Each number is 128 + 24 x the weight over the matrix's rms, rounded and kept within 0 to 255. Layers, rows and columns count from 0. Numbers have three digits each.

# q: layer 5 attention query, 320x160, rms 0.106, rows 46-127, columns 40-79
# k: layer 5 attention key, 320x160, rms 0.0989, rows 46-127, columns 40-79
# v: layer 5 attention value, 320x160, rms 0.0826, rows 32-99, columns 40-79
# o: layer 5 attention output (transposed), 320x160, rms 0.0844, rows 32-99, columns 40-79
q46:144097139092149125130154137140130116121156118126120135120152147142116156167137126088118128143135117111171123130087107128
k46:130112094088104123124144134091153148077128149110146178186128143114138139125126134080140167117069143177166158124116147102
q47:161122109146084121149081119138100168138113106148123120112091112072104131143120166137115119108160107138144143150115162129
k47:141119120142097118142111127154108165163117173147110141124114115111129092115157133112173085103126136100142147159138125096
q48:118160125170112131142144118097093110108083115088164135127136138122110186138098104125165150146114162132085104152123141140
k48:096127149164146138160106149106134108144094160145095154090162149090118160146100139176085054115138159091053137148140135131
q49:101105154116133138095148147114097127088113158101104119124111110136125137111140147125155116110174120122154120104154120144
k49:131151119131136156114115134157114124131121105112081116138143154103085180119125158143102153141128103149108092104121102113
q50:147128107167108091115162100153138127137115151136134169127124159126159156120111073153126136116133113155058150147123122136
k50:170102124175115134117138143134124128149110187122121130118120169183125122162101125138127083148137157085093145154189137154
q51:101130121136118126164173142147136141133128112147106121165147104135130120103138124110074086115101110096171128131151136136
k51:122124102082132146154119096123154162115125115139187091087150159130129100158102133159150113104134127131149126095121113104
q52:145125119124144124076113129135194102099110108130142132103111158107117124166144135153117157152091136125091153146131134134
k52:124156161107116094099142139098144082134070089153138157161086125121111123139154100124098124167147146122177107125123136131
q53:143088168091122154124108162134180121135130090133155132116132133065118151121146140131143163096118101150175133102085147147
k53:146115145096119117129071174115161120121165130104133151142161155144115081130149130129141151132155116150190094136129116170
q54:121119153107139180136073149117117116110120132086142126113146141109142134170106144126145132187144162126136127144102139113
k54:109142145125143141118049147116102120130129139113119147109132110063093149118163151143126112129130138143139145134091123108
q55:113105086095159098090179129105089129141150169121132126137117118135123132094135137082153141127103152134122119118149129107
k55:128111117122123110156126129106109141102105103093119129135142129109147138111146109090121157121096127134129140112131109121
q56:145104120090151104125144118167144141125171105119112131111168164156126141164139110117121136158160085112141137130082096109
k56:141120141112111138098157134143115152083134135087128141192141151132145163139106136115099159176089113163125141130141147127
q57:197116166103121148130117141127149128104141087136128124080107134147103126134146118096165136112154103117167123111103113103
k57:148110132106118098136184133110145123086156129129125164174116111109165131118125107103126149132095140166170150129116152117
q58:136121111141185109077147168129174109143144128119078146152110107125130102129151158109113112140119107126134165111110141140
k58:156117133085157113113096126117142137103110132123168095115112133104134077148165134105140132136150157122141136110114128112
q59:143107092094178120099162128129112141136172137113122139114114164157112147132116137112154133130102128127134109150121109096
k59:158125146125105096156154130110105129106083100110132175144130128127128171116147122081107160084081130140133129108126125108
q60:155122133125104113150146112134108164128175080148134128116118106162147114093132121140153117101128117104165106127158115135
k60:162113164091099092170170116126131171085180121119141107131153127140176158134120117142119134112079145104143118142160132114
q61:118117173101165146114154134098145101113074125130141153142124124159127132145114116106174131120118148117102121118116119127
k61:092125113140138125115144129105125088121099114117113148119144164117125155131120140143103176162137152130100111125139120147
q62:103143113104128148169076095116139141134115147131107084102118116147107081149126177122074118146141121119182121121116143151
k62:110131074133147143105097114128087134167138143112094111099107061094129107104134142123149136112127113123176129126087145105
q63:118159140177165169164071111127141122119125119161108127103135081150103114150096136153155142150165082115144146167109146156
k63:081125124156149152133169116121126091153116141132144137096121091127114108128100176165155149161115123103115113152127116105
v32:138205130146137172155101131137139093105072109149162138147112134111133156151147145112092138172143066132117138178121120144
o32:114084135137131085170141175142112159076139073140101114113123101097112092135220127164132103075133105138174124138128134148
v33:093129083166161132160107115174153138117136140141149105153155088138113123103134162153119154149150145130103123144121101136
o33:193146147119135099101127122107091132115141109103133137100106132128101164117139086102130147137114156135143145145136181146
v34:169142086095122116140175127105164129160152142127159141149130102119163134134146145136133146127125102128110128137148150168
o34:070165175168113126101180141145092144106102145126069089126126111162131135095151137108146176143134121148168150131133121128
v35:118143118117143095143125129091153120088115126107138137111101131098141112127138114136163163121106093139160117154140139144
o35:121135126142131133097120161193171150074106147120125130164170127157119121129087146098097150158127141105138145124118115155
v36:137160162132175143146113131145203103095069105122176131125129107113137146140127139131139140141171104108098134123105121157
o36:156114114139121103141101112136097164126128117150111135109152132119087095108177122117086153079109115149170098110131174111
v37:121110114153123132169107128138115119150127140149091111138144065155130118080133146138130140127108108115090134166135129142
o37:171131147113109104081095107109134110129122112139142162130135147118086121156168083118153134146124128145117133095108193148
v38:069113086145151134109130115118144149134128135117165164125135133170141085124130148151135121140113142121120102122114101077
o38:178157150118104099120118080106135128170155148116157125131117128133126187094106107091106167133135173136113128112158141155
v39:096114108149118157091111130098099128105149086109133117126111126167134111117115142141106127154093192130164120132119113079
o39:145128142124123100107105129130148136159132147092129147133108131101170179153108113123160096128154152100073139115134125138
v40:117098145132126137153135133143109146139104104144188101124103138151103148174129110096097091116146148128111101107099082107
o40:144160110080138120156094106083121095098154102126158168094093126128131156127143119176126137134117143138116105151144124106
v41:104100114150121092102107114121108152140124128133136132112123094174115088120124111125142123104108136132117128144142125086
o41:098143132101119148109128093105191121113126124138173184159112159110127183116118119113123167174099128129131125097122114132
v42:127077088123106106126129122138110155177192142148136117149109102158151099120116126124128137116083173139109086085129123137
o42:121154143101111157079122114091121114144110167089138142143116140138145178107059104126150151201150166111115157128113114146
v43:099125095157108131121093117138072158080109146113100154160104158093134095098134109146117163136101150135149120164138137093
o43:140113119138147125146114122165165123164095109108132109127135106135151144132122117109102112171116160068119109108085101200
v44:113166153136166185164085126161143116094123126140167100157120116114094156121119115138097137172168054111123138192118104156
o44:162097112091128073122092164121103133088142097138120149110130099129107081144186118147154089128133133147150136146075170114
v45:132116115137138128135160092149139118145168102146151110125161072112127148106145156142108121164082181129082139137112134162
o45:145109137137131088073104160128126121140092143102115125080108144145112160111127104098109143101123146132165145142166162101
v46:118133125128127135164090131127125120123109098149174147121077161123173122158141136125095111122084091134123107158112131115
o46:073113131108121114135134156114192135068116136087081141186116058139125088130169117127180116157157113182118103113110074112
v47:091166107129174140181075132163158128095120126139203121133119148150123116145126147120108143123131065140136142152122122137
o47:142136122103088096106133194128146139045139117100125148124122104134111107143127137138142117177143135143153118140116126124
v48:160123160125160130148188130156117143108111120108115115130126174088121157117131126132159111123125120111122140096127119153
o48:151129118138148132136077137157114155170127125146109108128158108163096117130097132135062160122120146123095107129116147133
v49:137145182139125163178101134146119104102087073154205131123088137124125161184140125114067120153144086149116147156096105112
o49:128112118101113091155126164087121135043143112122085123111106083122133089120226126163131107103129112120153122133127122097
v50:075160141162167145167072121136117108099095108100130123149128109125093145119134159130131167181119074149143166198120118148
o50:189068134103097091107127184135160154102111106147111149151126113103095106133184092138121082119123122112157115088085174161
v51:095110122120110117160137143139109122168100099165164105148146074198128129125135130109129136135158099134106129141138107139
o51:164146127112123104110129109068132133075149106128130124109092151107093124125221086105141109152106105114141114127116162147
v52:124104144143143101094171144093127125091120138060117153105148133069129135168138138156160120129135174133135128129117125112
o52:133105105159120143165129112170181151181110153136115111142130124141155128087078106070059116102082120111119085097158090132
v53:155146147129108160113119134112138111091106125115120158119088146098138123161124124157107113145070151154154142128122159129
o53:087101122142096135171164151160152141145119115123109090163152091112160111106103154118119091129145117099153127130113085123
v54:152102185152139105120128130143111125091100137119103119105134144114098178140128128102135105113159140119121137148122118105
o54:138100090113152145188128121117124112121148101178154144110136169121111100132140117131085101087101089132113108144140129112
v55:171183164116136143127140119111149130051127140103106159130120163067124154145112116140124128148118095142199160123140141107
o55:075126115146113145133128170164156149153132117141122081138133092150163077124092181161127095124150123111138149162114086116
v56:113121100122111153141168101110163127137146101158145105135141084120132132089131146146137145141094082144122138131150134197
o56:137146156127134089052091145118109154131136145110099113120120130126113159132162109109136151123142153135146175121136184115
v57:140144149146146102132086130123123109135081151106096157120075148126125107139133132147137105132098136150112115149130151100
o57:118104132125079150160174114159133144157117115135155138165196107113136113114150126135100130125115120121127120086134107164
v58:132125089120128131115123126107114109195161167148144096144119088142136134113141153129118155140089103149134117145131131160
o58:121138176116096092084156155118141124108110147122117123139138115135100171149125099100161161136152144137130173111127169136
v59:081155120152129144124077139125131122089072141106201148146127147156116112163151127141085149160163111141121136154092121094
o59:132115132133105115193168113114152141087127078139117138121082067100145123098186110106143101130090094139168080118124105141
v60:092092111124124092144063153133084184141181123118145114094133196164139100140117105105113148096143141097141086105118113086
o60:142170127092119121131141089091184086140152172101134157123119150181127111141058170142169138195122137136073136153131077158
v61:095176144113124191106110095137175097098155116123102150164135141092155142133128149119112149178067091108128130210087142161
o61:117045094160115109119126180159136161084105125123119111163111115116105123133145120119191066049166106166154155139129137112
v62:113111146121161146142091123150083136132109113131169100117120127145108145143130117120119131141126098131182154113119076097
o62:173160136112129078107089132108179124120152133115138143143116117128114117130126097149128141153131154115087094128099158139
v63:103144100135126172121107108164113135098136102169142104144116117151113122100136110121112133133137092137162146153141125129
o63:158155148120145107096112154107116124086140097122138117110131126108122139135160116128170116137142146097117153178098145138
q64:130117165131113161089115132155116146114114118097117167172137128160154116111083127129136126157151094125147137114094115130
k64:095168139079096090139134093097122145130138133123148115136145138099135156139185109092121137142097111136097125119148102138
q65:131119147118115141133106143133142106143110108118148113122189107141185120161106124144090141137118113118125125123118137150
k65:144119110110103091137138111089103131116157105141136111143140063111156136134142120131081134117120152122163134128130135076
q66:125092145106124161124120138148113159131097121105133129107118137165126132110136141151162135148144109118150146141124138133
k66:106100141142136148108140154169121176126091155106133115150128129152135106077082151137168112190163122152141115130156114106
q67:146147124121135116162123108110126059138154119147117069156132107093116161140167132128102175105129140134125147122155153121
k67:133131119144153150105151172132113127139098130118167114091111122160099121073094161129191104156137131168164118129102143120
q68:126143126151128148157080121106078120156155108119134119144179140090122165095128144128122130123126100169126149135101129146
k68:099107162078110124166153133129135120147144087137104117127155099115144140089131121168139104141174079139179098130131080100
q69:106177113166145112122140124100124106147121092137129138127132136125127148131092132141109083113127142108117145144107164114
k69:133138121133111097119130110128130090122188113127132116150116114080151127147130107117125155127139128095143117134113140113
q70:134121105096101127134107113106137146129153155096138124163128114085150136130154107115149145107139122159135120126143118153
k70:134137124114094107156099115120129141148097125151080089139127123122138170104136115132143112100169131101186143150146129160
q71:135166139129127157130081125126139107114130101116154120113168141097151127158130107153104127118112087165156157115091111113
k71:132137157107141093107132078107127094102120121122113115137108097122147126146139090128085156129142129087144115132163142116
q72:147121097125174159102127125164119158143121172137136116166106138145145141134125131131144120126142118157112131121096133155
k72:053140138118069120131115151128142109148067142132103126132157088136118144075136154154127138155137104127125116143113114117
q73:155170124129148110137110126163158154144120091152107117117135117115125138154110122135085125148109130107113132139125151134
k73:117151133176109187128115125138148121112107117150155105165078125094126137153135152084142122124118120136155127150104152148
q74:101157182161118136133099149139116113105116089120126176127115116108120140107107154125122131136135108101135131132124127142
k74:115122142117123134128089129130131077125097096098158135118149132124123104178129146148121153128109164104121093160107155139
q75:095127143165142163087141131138101103121113145146121157163064118110140167156131153119146081174103143123125127147144121171
k75:138142141124057142127086121115115097104132123086134134120133146113113137175121149100098201136116099157096115122128122139
q76:151121114136107132154083143176133140124118106146122102103180180153125118114128082136079149110152080177103151150074118113
k76:177112140125142157098151133177126133097149110124164139161122151110126125146111125089159095142164064219189124120126111136
q77:127126137073087094105157132070153156119161150145118153126096122132099123113137155111137143129167135098198111111158124142
k77:155110140133161126122097150117136153142108158151123136131147134127187151126124117127145107111131143098142141144164134128
q78:117112108135142181113162111097111102107153168111123097166080110115153138159149136118150102169131132131164109123121100168
k78:117107141115094130125108088073123162128100158129121120129110148108142169129129116098160142139172078150165120122186089145
q79:135115134144127113149108130138169154115152121151103104110171164160124112129131090159102152111169056149136126154107106134
k79:129115137172118166114170143207132135138165082129123120141138147094101121126100158129119131128148054164129117107104114099
q80:133138118090088096107162120114140134142128127133142156118123130128104151123144133122114133133117143126160144114170134105
k80:155131125101171099123133140168163169126173114154120159141134111121167125134130085133122098085127162083132164117118159121
q81:112186181143154111166103120164152105134123079125111117105140121110102128192101129149121123143086148092117125146123148132
k81:100162148168094145130104089096131089116096117118155136117099175112110114176132149108122156112090161091101123144107135167
q82:143147093106123103128097131167125133119130122135126111108167153120128098105141109135107147114141094182110137139082144121
k82:142136167110119119109144109148116136104173126123112128150141141120124141108123116111127134115127103101119148096118111143
q83:091112141118154151121145101133139069074119119105099092115128122154131118139133130140151101142122132127147103112138113113
k83:103105124101142094111177101114119160116124126093093157116103150130110135121121104144108163122161118115117129119134090099
q84:154112065116148150116133100153125138158095162159140109127112141148143150129139113138140136129125123149075141144082147144
k84:108135125141094129141135126141122157143107150132108117146137083126130138079137132075168097132149077141151138125111113123
q85:173130079105128135155086122127116141103145220150093121146133183167162119124141107089101170159167079167114152148030101162
k85:114147125127112141135132160129121123160077159148113125117184117145130131077112153114211070144149071184170105162105118128
q86:134117170152151106172118182130129117129122113129123139118153092104145129123092136123105121134117134094133132142138126135
k86:144114134141162170124108153132130104124122115129169128144156162108132100159108139148150108131104132172125089140141127167
q87:106114117128052112090134111106112145118152147080148123150120134160132094114135131142168155160178070128180122103120109088
k87:165119119099150103112154116121120108114086117099143114119145142124141134124108127119122140149159127140195094146132137094
q88:138110121134102116135120132110139104125146101136144131115134111093121133093158110118108119112123146165138134123148117139
k88:195115106125170141120128096181151177141218104151144124135112097118162143157150073121122132120130098141119138102140126132
q89:154129141062085089132122124140184116114135081080101108099180098115136135154143103135101147119139103106157131135154118112
k89:146125146140143144118164090182142139122101084144133111132151137107132144152118131144105116133147075131151096138135151128
q90:132108085114108119129107129177121154114164139132115073126169167135138109139152098147082153122165064192132164117063086121
k90:155108162131126152114142120098114145091115159118119132142119162130093142145110141080150110124160083191155145128152086147
q91:155170097122085066080117116130128166139094105118159156107125095125113091110127105131124110142136085110112116105116165093
k91:128118112142151131121128131136125103130076118128140117126099122104112095150121136130106124138128149135142116136123147101
q92:134118088100120128098142111115075147154111153122145154155071121147108135082125167083135154142116167112078141121125170091
k92:105164098098128088154123153092101113142105134139134110114173100156132129094149132155174094137107154113119125136111150120
q93:138109102092122094163131132134157119130161114114150105091171134127122128116136119126102152097154126144142123134135125132
k93:150117121123165124119144134181141174158185107162120130116138095128166139114128095136150082100151107106170154129118133125
q94:140138161090106088157107117153151105137134088088121106070179122146126105162114105143100138102141093114169134130140102123
k94:140113153128169121114171101150145153117163104131128145129123158114123120117117115122128108103139119101159150131108128126
q95:122127130089075113093117122113131119136143098126146157105122109137125118114135130112139126135150126130158129132141129140
k95:161129147108136117105143108141140150108097118130135120140120138110169178159143128095115130147150140108187123132122154128
v64:124144113128132132135106113128129131135134123149102134130128165136111115139126118124147106128130121140149140133148142122
o64:119146127142115109116103146134122134111127129124152123137129128134117143126132132139125133140137128117135139121133128122
v65:138120123149142130125160135159109142129126118107141142117110118146103110144108136128117114144126155128160126130109120128
o65:130115125141113135128122127150136111141127128137140118119123139095124140127194134139108126083146139144102125137138144153
v66:133166127131130110122134130119134149142133128120129109132130144134127096136127120149133130124120151127090144139125124130
o66:132114129148142106152110127130126134116132168120127124128117119139123118142125112127134136119126098125112129131148124137
v67:128137106133120157138120124095126118139160120134106125116152149127111140119128123119132112136139120143129124098147128102
o67:134126129153146126128124158137129133119125121125124110122111113127125144114139125109132131138132149116129121113120121135
v68:114159104122116122129123142127136123125124136157153112131124132126134116135133128138123128136119115153138125127134125116
o68:130120136143124120136122124131124139133129145114123129117128130133134149125096127101133124115136128113122123129124132138
v69:149142160130119126144107139123119120155161152143114118136161096102126148117127132116115121133108148114113121147141127149
o69:121127108132149129124162140125117125146122147109115118122125138160135120128089123122129133137143122114117112139132112122
v70:142111133121135124118169128128114125119113132104119120124125137153117109124118137132122142132128120127135130130128143110
o70:146108122114126114124135129118148112123137121132127137127126133113134123120160117137114122123130114138126133135135115132
v71:132125130131143136120131130103117122118113117119082122105114162148131153120128131112146122143159129124164131110157140129
o71:153136109134118152115147134126153121118131081122141128132132120099121136097157139121123146128128145147144134091126108121
v72:139137126146150117152144129140110121134127108132090120118129143171098154120120127118136108135143128108132132144117129153
o72:134133141125124150113120138126132098137130096125156138117122142114116123145194130153115137120139130132142139127141137147
v73:116106119144143126121169128144118116114120117097095119111104166159129116124107122119133137121151131107127118132120138116
o73:156114130103125130120122120121140119117126085139146136126134123096141133126188134141118142114109125165144151112128118137
v74:121094123128123135123134131120132133123141106162146121130137153076148096143124110120116140111120137112132129123100132108
o74:107142128123139122126101115142120147118130149106138121145136124119147154116059135129131126132116118124136151138114133114
v75:134105125150136125125149134112132133111140117111081142110129123143100124107113131115128143134138118125132136106124140140
o75:136122127111126145134133124132128108120126108132141127115109121103144116130179138135115116107119143158121129121134134137
v76:129139105133129137109089138137134121113094125147122139115119131138132145139151124125139106111158124156148144135142126122
o76:121169115144106121137167153122129160129151127121100109158138118131142146092099130115131138144105125097137105088157106137
v77:130130138109133111103111133131118132135135140140142126135149113126136115139139125133127127138107140115104135152105127133
o77:099137109138131126168146127150130140137144147124139129125118148138134124135084138128139134119127092134126112127147120148
v78:138138108131127130130115131135144132126154120143149121118125148140137125149115132126145097119104132146167136139135122157
o78:125134104136120147141136123140116120127109135133118110140123119122121144144140133127126133120125129114129147119133134130
v79:146170115142115135153091124097121115118156122151149124127147138087122139143130125110124139119126117113119119129112123156
o79:113133126109143136095134139136111136140118154087115138143146135181137127116069121115121137157135140124108136150100124103
v80:131128146133131136132107114154113129154116137125124136125122089109131109110122147134114113129104139118130133129125122106
o80:104141125128120122104128120134136144143121137127140135144143130145130134137110117134136104113141127120130134140131119135
v81:138153122117104112143102124116126125139138134139171123143136111108146127126156115144121144124123115155115132107124110119
o81:104134116130153105118159139122106163124121151115084131140120127176124127122074107098143127151133128098120107136131121121
v82:131158163107107133158120111083134133145142115148135102142166113088126140123132127131104140141116118124094140114132119137
o82:113126111119147139097129144146115134136111173105112146143121130173129131131059123111138118140142131107107122161104126123
v83:111183152097133129128152129162137120125096119145130121135144124117125103152133118126131131126122127128119116141164129114
o83:129106120128136136129113126142113130136125103111141147128132134125112136132141133136124144143141131130129141146127125135
v84:137159126122109131134086124132133125112126167127139142130133109125143123135146121120141122143128119151110126119110121121
o84:114143123141122109143142145108123159139141133116114128130137140160121126123094122116137126138129121116118102130146131125
v85:115089127141145128119166136130132113123121113105105139112128134146121112118117139112117136092149131115111125122117123145
o85:132132137103119136115113122145127109144131093130150141123135119094141119137189141136106125127127126162132124148124137124
v86:131139142125115133116110117102122130130124167125132145138110116147128124113131137118130131123128131140128111131136150117
o86:129126118142117114141141163115126136131136132133122113126124127131134130102115125115134118131139121126121118132147110117
v87:131184129146120142135115118163128116145140127135140107131125139145112152117135145099134120104156130132132131124131122143
o87:133139131124122151111121124146130120131115125127125122125140138132112139133132121116117124134126133122135136112127122135
v88:104102137096126126102146131119132144128138140133139111134118110096133166123133121137101160124119122135100130136115129086
o88:137115144134142124166124120124115119135136152128112150103130125134144107126068140121137129153121123119132113143119118120
v89:138173132141133123155132141087123106134115146120136120130135101139093141103119130147118136139136124132111136126139120155
o89:139109143139145129109126136132140116133109117117134155108124121135116112139149114131123131129155139135111126151122135134
v90:144146117155122121127117142178122117116133119165164121131147114108112147131129139129123116124127118124128127124130122113
o90:116143130128114135137118107133134145139113108104120139161121121143115127154123117130141117116131140109124141130126137155
v91:116138132125112133122104129112133129123127143155116119143127151083141128131129124122135126129123125128119129152117125113
o91:122146120135133118139138129122110147125141158131129128135137124155131132120072126137142134146128115118125123123143121132
v92:145170136127132144127131122152107143140110103131135114132132103083107127141115136121113130150101133099141134132140122122
o92:105125136132144126102107128151129130120142187116133125148133145142122144124105124148128126105150148129091138140115130119
v93:138137131123143126122120127123143143120126149139125146144101102126120114108129137128141126122132142135139112131154121104
o93:133127109133109111115144150138104139136127125142125134131129122128142119119138130130123142121146137134116122138134126133
v94:160118111120134121102122150125114123119118137149133138132111127123132129122128117131126093170090131152148158123136141084
o94:130133115147120123158140108140136127123135130136141107148103114124108143126119145112146133088143122101134127099136110136
v95:125121138128133123121131120124133119116128120159131110132116144091139118150124124132123143130142130128108121137134124109
o95:138112130104128137146122128132121140135115114100139154145125122144129129116104112121130139133118125131135149134132113126
q96:157141161130132148131110137133118152121125197142120128141130147143105132115143129134151117105136105100159159093115143134
k96:065109135145119161145147083107121162126174089144109112072094146133112123128090123124099096125125154075141111112117110120
q97:128096130110133126089147137127117139110108113128126181154105094117190159106099130155168149147098131141131105161108136122
k97:095146114132159121138154130103105119140123135120100112123126099138123105101131143153109124136142123132110113107148137113
q98:105120147128125097098117159112121148119113120145121148142102107105173147122125147147131122129118141084123140155165115159
k98:150134130112129086124119129142131103101135186135136141174105120112154149127158142105173156134121108153132149078120117151
q99:112102137127127124113142140135119154110118109130122165106059088101160166151106137125169128145142144127139095155140095130
k99:123120116118127129131111134138114117085120184111164164160118147134139145173147108139161143129129117164099132132132123136
q100:122069163118140089116160111147126115089137092115137117136149143104141136128107150161122138184107148151116080103163118146
k100:134086111167158069104111141155106127111170148159121117123134144118152131101111136100138127146115144142130129119136144147
q101:151055146129136095117140109161125132098129092116107131079126161105152123145079153156152140146151131108097117141119130152
k101:136105118138163128125112141142132125136126143150111104126159153123159159142102140163136130167116154088121124142125176131
q102:111170056099114132152120117126152173183101148153108152147092087137112132167191080076155123099144103092184130115133137091
k102:125131137087082157157141118123154079112124106106134156114123110102105155110158120108147151100151136144117108121152104140
q103:138140154168143120151126127096123095147124127140139081133158094108127134100107129130103113134070159175065162096113147128
k103:151110127213188047113101088140081123138162167163114078164144152143160083129085121165119094191153117152120118136118181125
q104:116120126140134138147104118116141130114121093154167115127144119108120126139134140154174088142075162121133096142151138143
k104:131126143150136132145083101109155118153119161118124128169105146100129123113151148137109110106146086120176129160145124103
q105:105109131099111154140169138127102097116148112131148154164126077119091180136116113092130124107084195122112107102115132128
k105:127104130123155144155093140110145111124116144179114161171101138146084122111107150150111121136150125084132119172144148144
q106:158129126107090097158098113117122139127128114085131140081124158145091108149134117128121141153187147132179148153134135164
k106:110096153086095123111075147127140110137109112121138136093149163126127121125123148116130135154140073080127119154111167087
q107:111163110177136125155140110126141189168067066152127110112116137126131093128122128138163091116139128141141156119100126158
k107:147153105200135101136101128128091153162133116096145119157138153088137139140120115162140120086109128098126168170126116078
q108:145121103131106119098109147122138110093087135109128118166101153142118137117138145138197128118124153139150110150126118117
k108:129118125102102168122089142116150102137089144124136191146091125140128163129142164175102113116138150122143118172157128136
q109:136142117096105126155131099092110071113136155093129100137131135127121129113131093158077164119153139153153109176155160149
k109:086122143127097114140147112175134126099162142132127123121093121170150108145097142128102152174134145084107139136155162126
q110:138126144175111114133129123190130164136123119100098150071111120110111149129121155091161101109119108102158088167105107152
k110:151127148107113149136095151129089116111125119124124155132165129102118145089128104127132159112142155104100119168142141095
q111:128133140185123105159084072119116178164145116154123131112126142101121114124132119132115091165165110168161156141124131156
k111:134141160158124102128120144130118143120150139091122107130149128124161169144115094117148145138109096126158138163114162108
q112:143169101160121113136139156174136129187112113148157130114130105109119124129144156105111091142126138137091176107105092152
k112:163145107150168099079099142128165158165130144127106121126127166125140107129119124137135082135141107114144139104118112108
q113:125123104163088162117120134165119168106092094112110136127138130139152122152116140139158106097135138083186106160104134119
k113:163122120116095159132117136117128123107104117103145156136108149095134132128119135170147179108127137108113128175132113128
q114:115113122140138163101178128140156153122134116134137121114142083134152110126140182097120102125079179158097114080151122126
k114:147144101092158194115104132152168124100124149155160134128103124141143096194161093158100163115088143135164118110107150135
q115:108090134135142158126089129096141150156141117105159160126104130142139161102129124142117114112115060102123140109146116147
k115:092153132095128111119152137155138130091152111092111104141130133118146141142149085091154132130092120189148147110149130092
q116:146146106136160119134102135126142092120136136115155110114151186123113099126116119140147115174155148117127135149132117108
k116:107100101140117119119120056063066147160070146123128122108139135110090103140119143108138088150143098089101112102136112139
q117:170159156149168124117118134105130118130164118107116122116129127179136096126116112125152100151161127109147141120151150085
k117:129146152187081145125114098162079187124094103121114099143138117127130124123124157125120108145100132120110128153116161136
q118:083143075153127152138100072142099113142143148134166122121095112087141143128132127166116100125134138133128109154135164116
k118:120143101172120154144084115090158150122146133130114108170110134116151103103128138148112093123102118135141130132139082142
q119:116132099108106162156145156147127109161124093132126126155085135114137132117112124130122163125122141112099171116126150118
k119:166133123158114145122139152141073157146180119127091101158125141095118133130150129122106111134093121132141158118151111091
q120:113136083136106100105116137113125124153087135168137121108119166093115147142147143146153146121096118127060162139151154144
k120:126142146148156088129126130104153097157128154123088136148148150170138125151123110151087103111123130178143162072134091110
q121:149137087136060127150061107140160113153073105135127113118138149122135122144132117150148117104176130125137169126111161124
k121:127140108143131126103095146151139146163115140086132106155108139133154110114101131149153088157104093110123159135150107095
q122:155107119124122115161114139155111126075135111096150145113129110160130132151139123118091146169147159116123096135137148103
k122:118078129076161158126107145116156142146168152148121152082133156106156085140102132129143133141143086077130097082119130155
q123:085149129112112150124138150066097095134100114157143120149165120105111134110125169131087121090080152124103115073106124147
k123:109137124117143121148133132106113123145099161160149109147134093136106077163180132126112138162136114137135134105109086087
q124:170107164117103117121140110116114090139129136161172113146097131112103104088140130139125139153125123198156141133088100163
k124:155136135101082130111136152147141194127181153141142162154104165133152151132184121112127110120142134126127164151107155143
q125:151140100125107148184092112164128155127122107081122140114116167134124118099137113117143165131200071144150138147113138105
k125:152144118175091125131134149120128142142149075072119163128078139068132153138088105128187096102132115093138132128139143127
q126:129166087159085139137100136129135163134101085143126100137125121107148108154140163157158103127175150122142148141102156136
k126:173163105138099142146061154118129128147081165113130143153112161062149125135178132157105147104094121105146171180110114078
q127:136154135113123094156201117132103093150125127134148141138141080090116170169117106140062131127114151116099112105138138147
k127:135130109158150108151140120120122181130158133141131081155131153152144122116076113149150110148133123090121123134129103167
v96:139111160138158110100167111104127166150111110129097097123078113112116105158122152097084074119101116157157133144075141138
o96:095137153153141169160133122061129123048101164154100144141134106121102146166075111128083184120153131142157035129124172109
v97:132136107153119126112107137102119122135104222121163141166119128103148111189123130136181130103154150107121100114133145119
o97:179110147113125097113136120150172099144084100123138118080116171133138126120137158116114105086165135104137091151133138127
v98:114117125121110155152082126158131127076152100150105137146149163137140158132120139146141071138126142100136125152118120117
o98:180139177156122104109116151135133084173108160148163104142113141126118133142109125152124136114170152146091141120125108112
v99:102129133142120122143074123119112075098113179145145126180125115146139130126131121139151132063118126114108121126111149124
o99:210140115107122131110111121138140111154095079110117115098119163122170093131184137163122102115167137137154148131145181129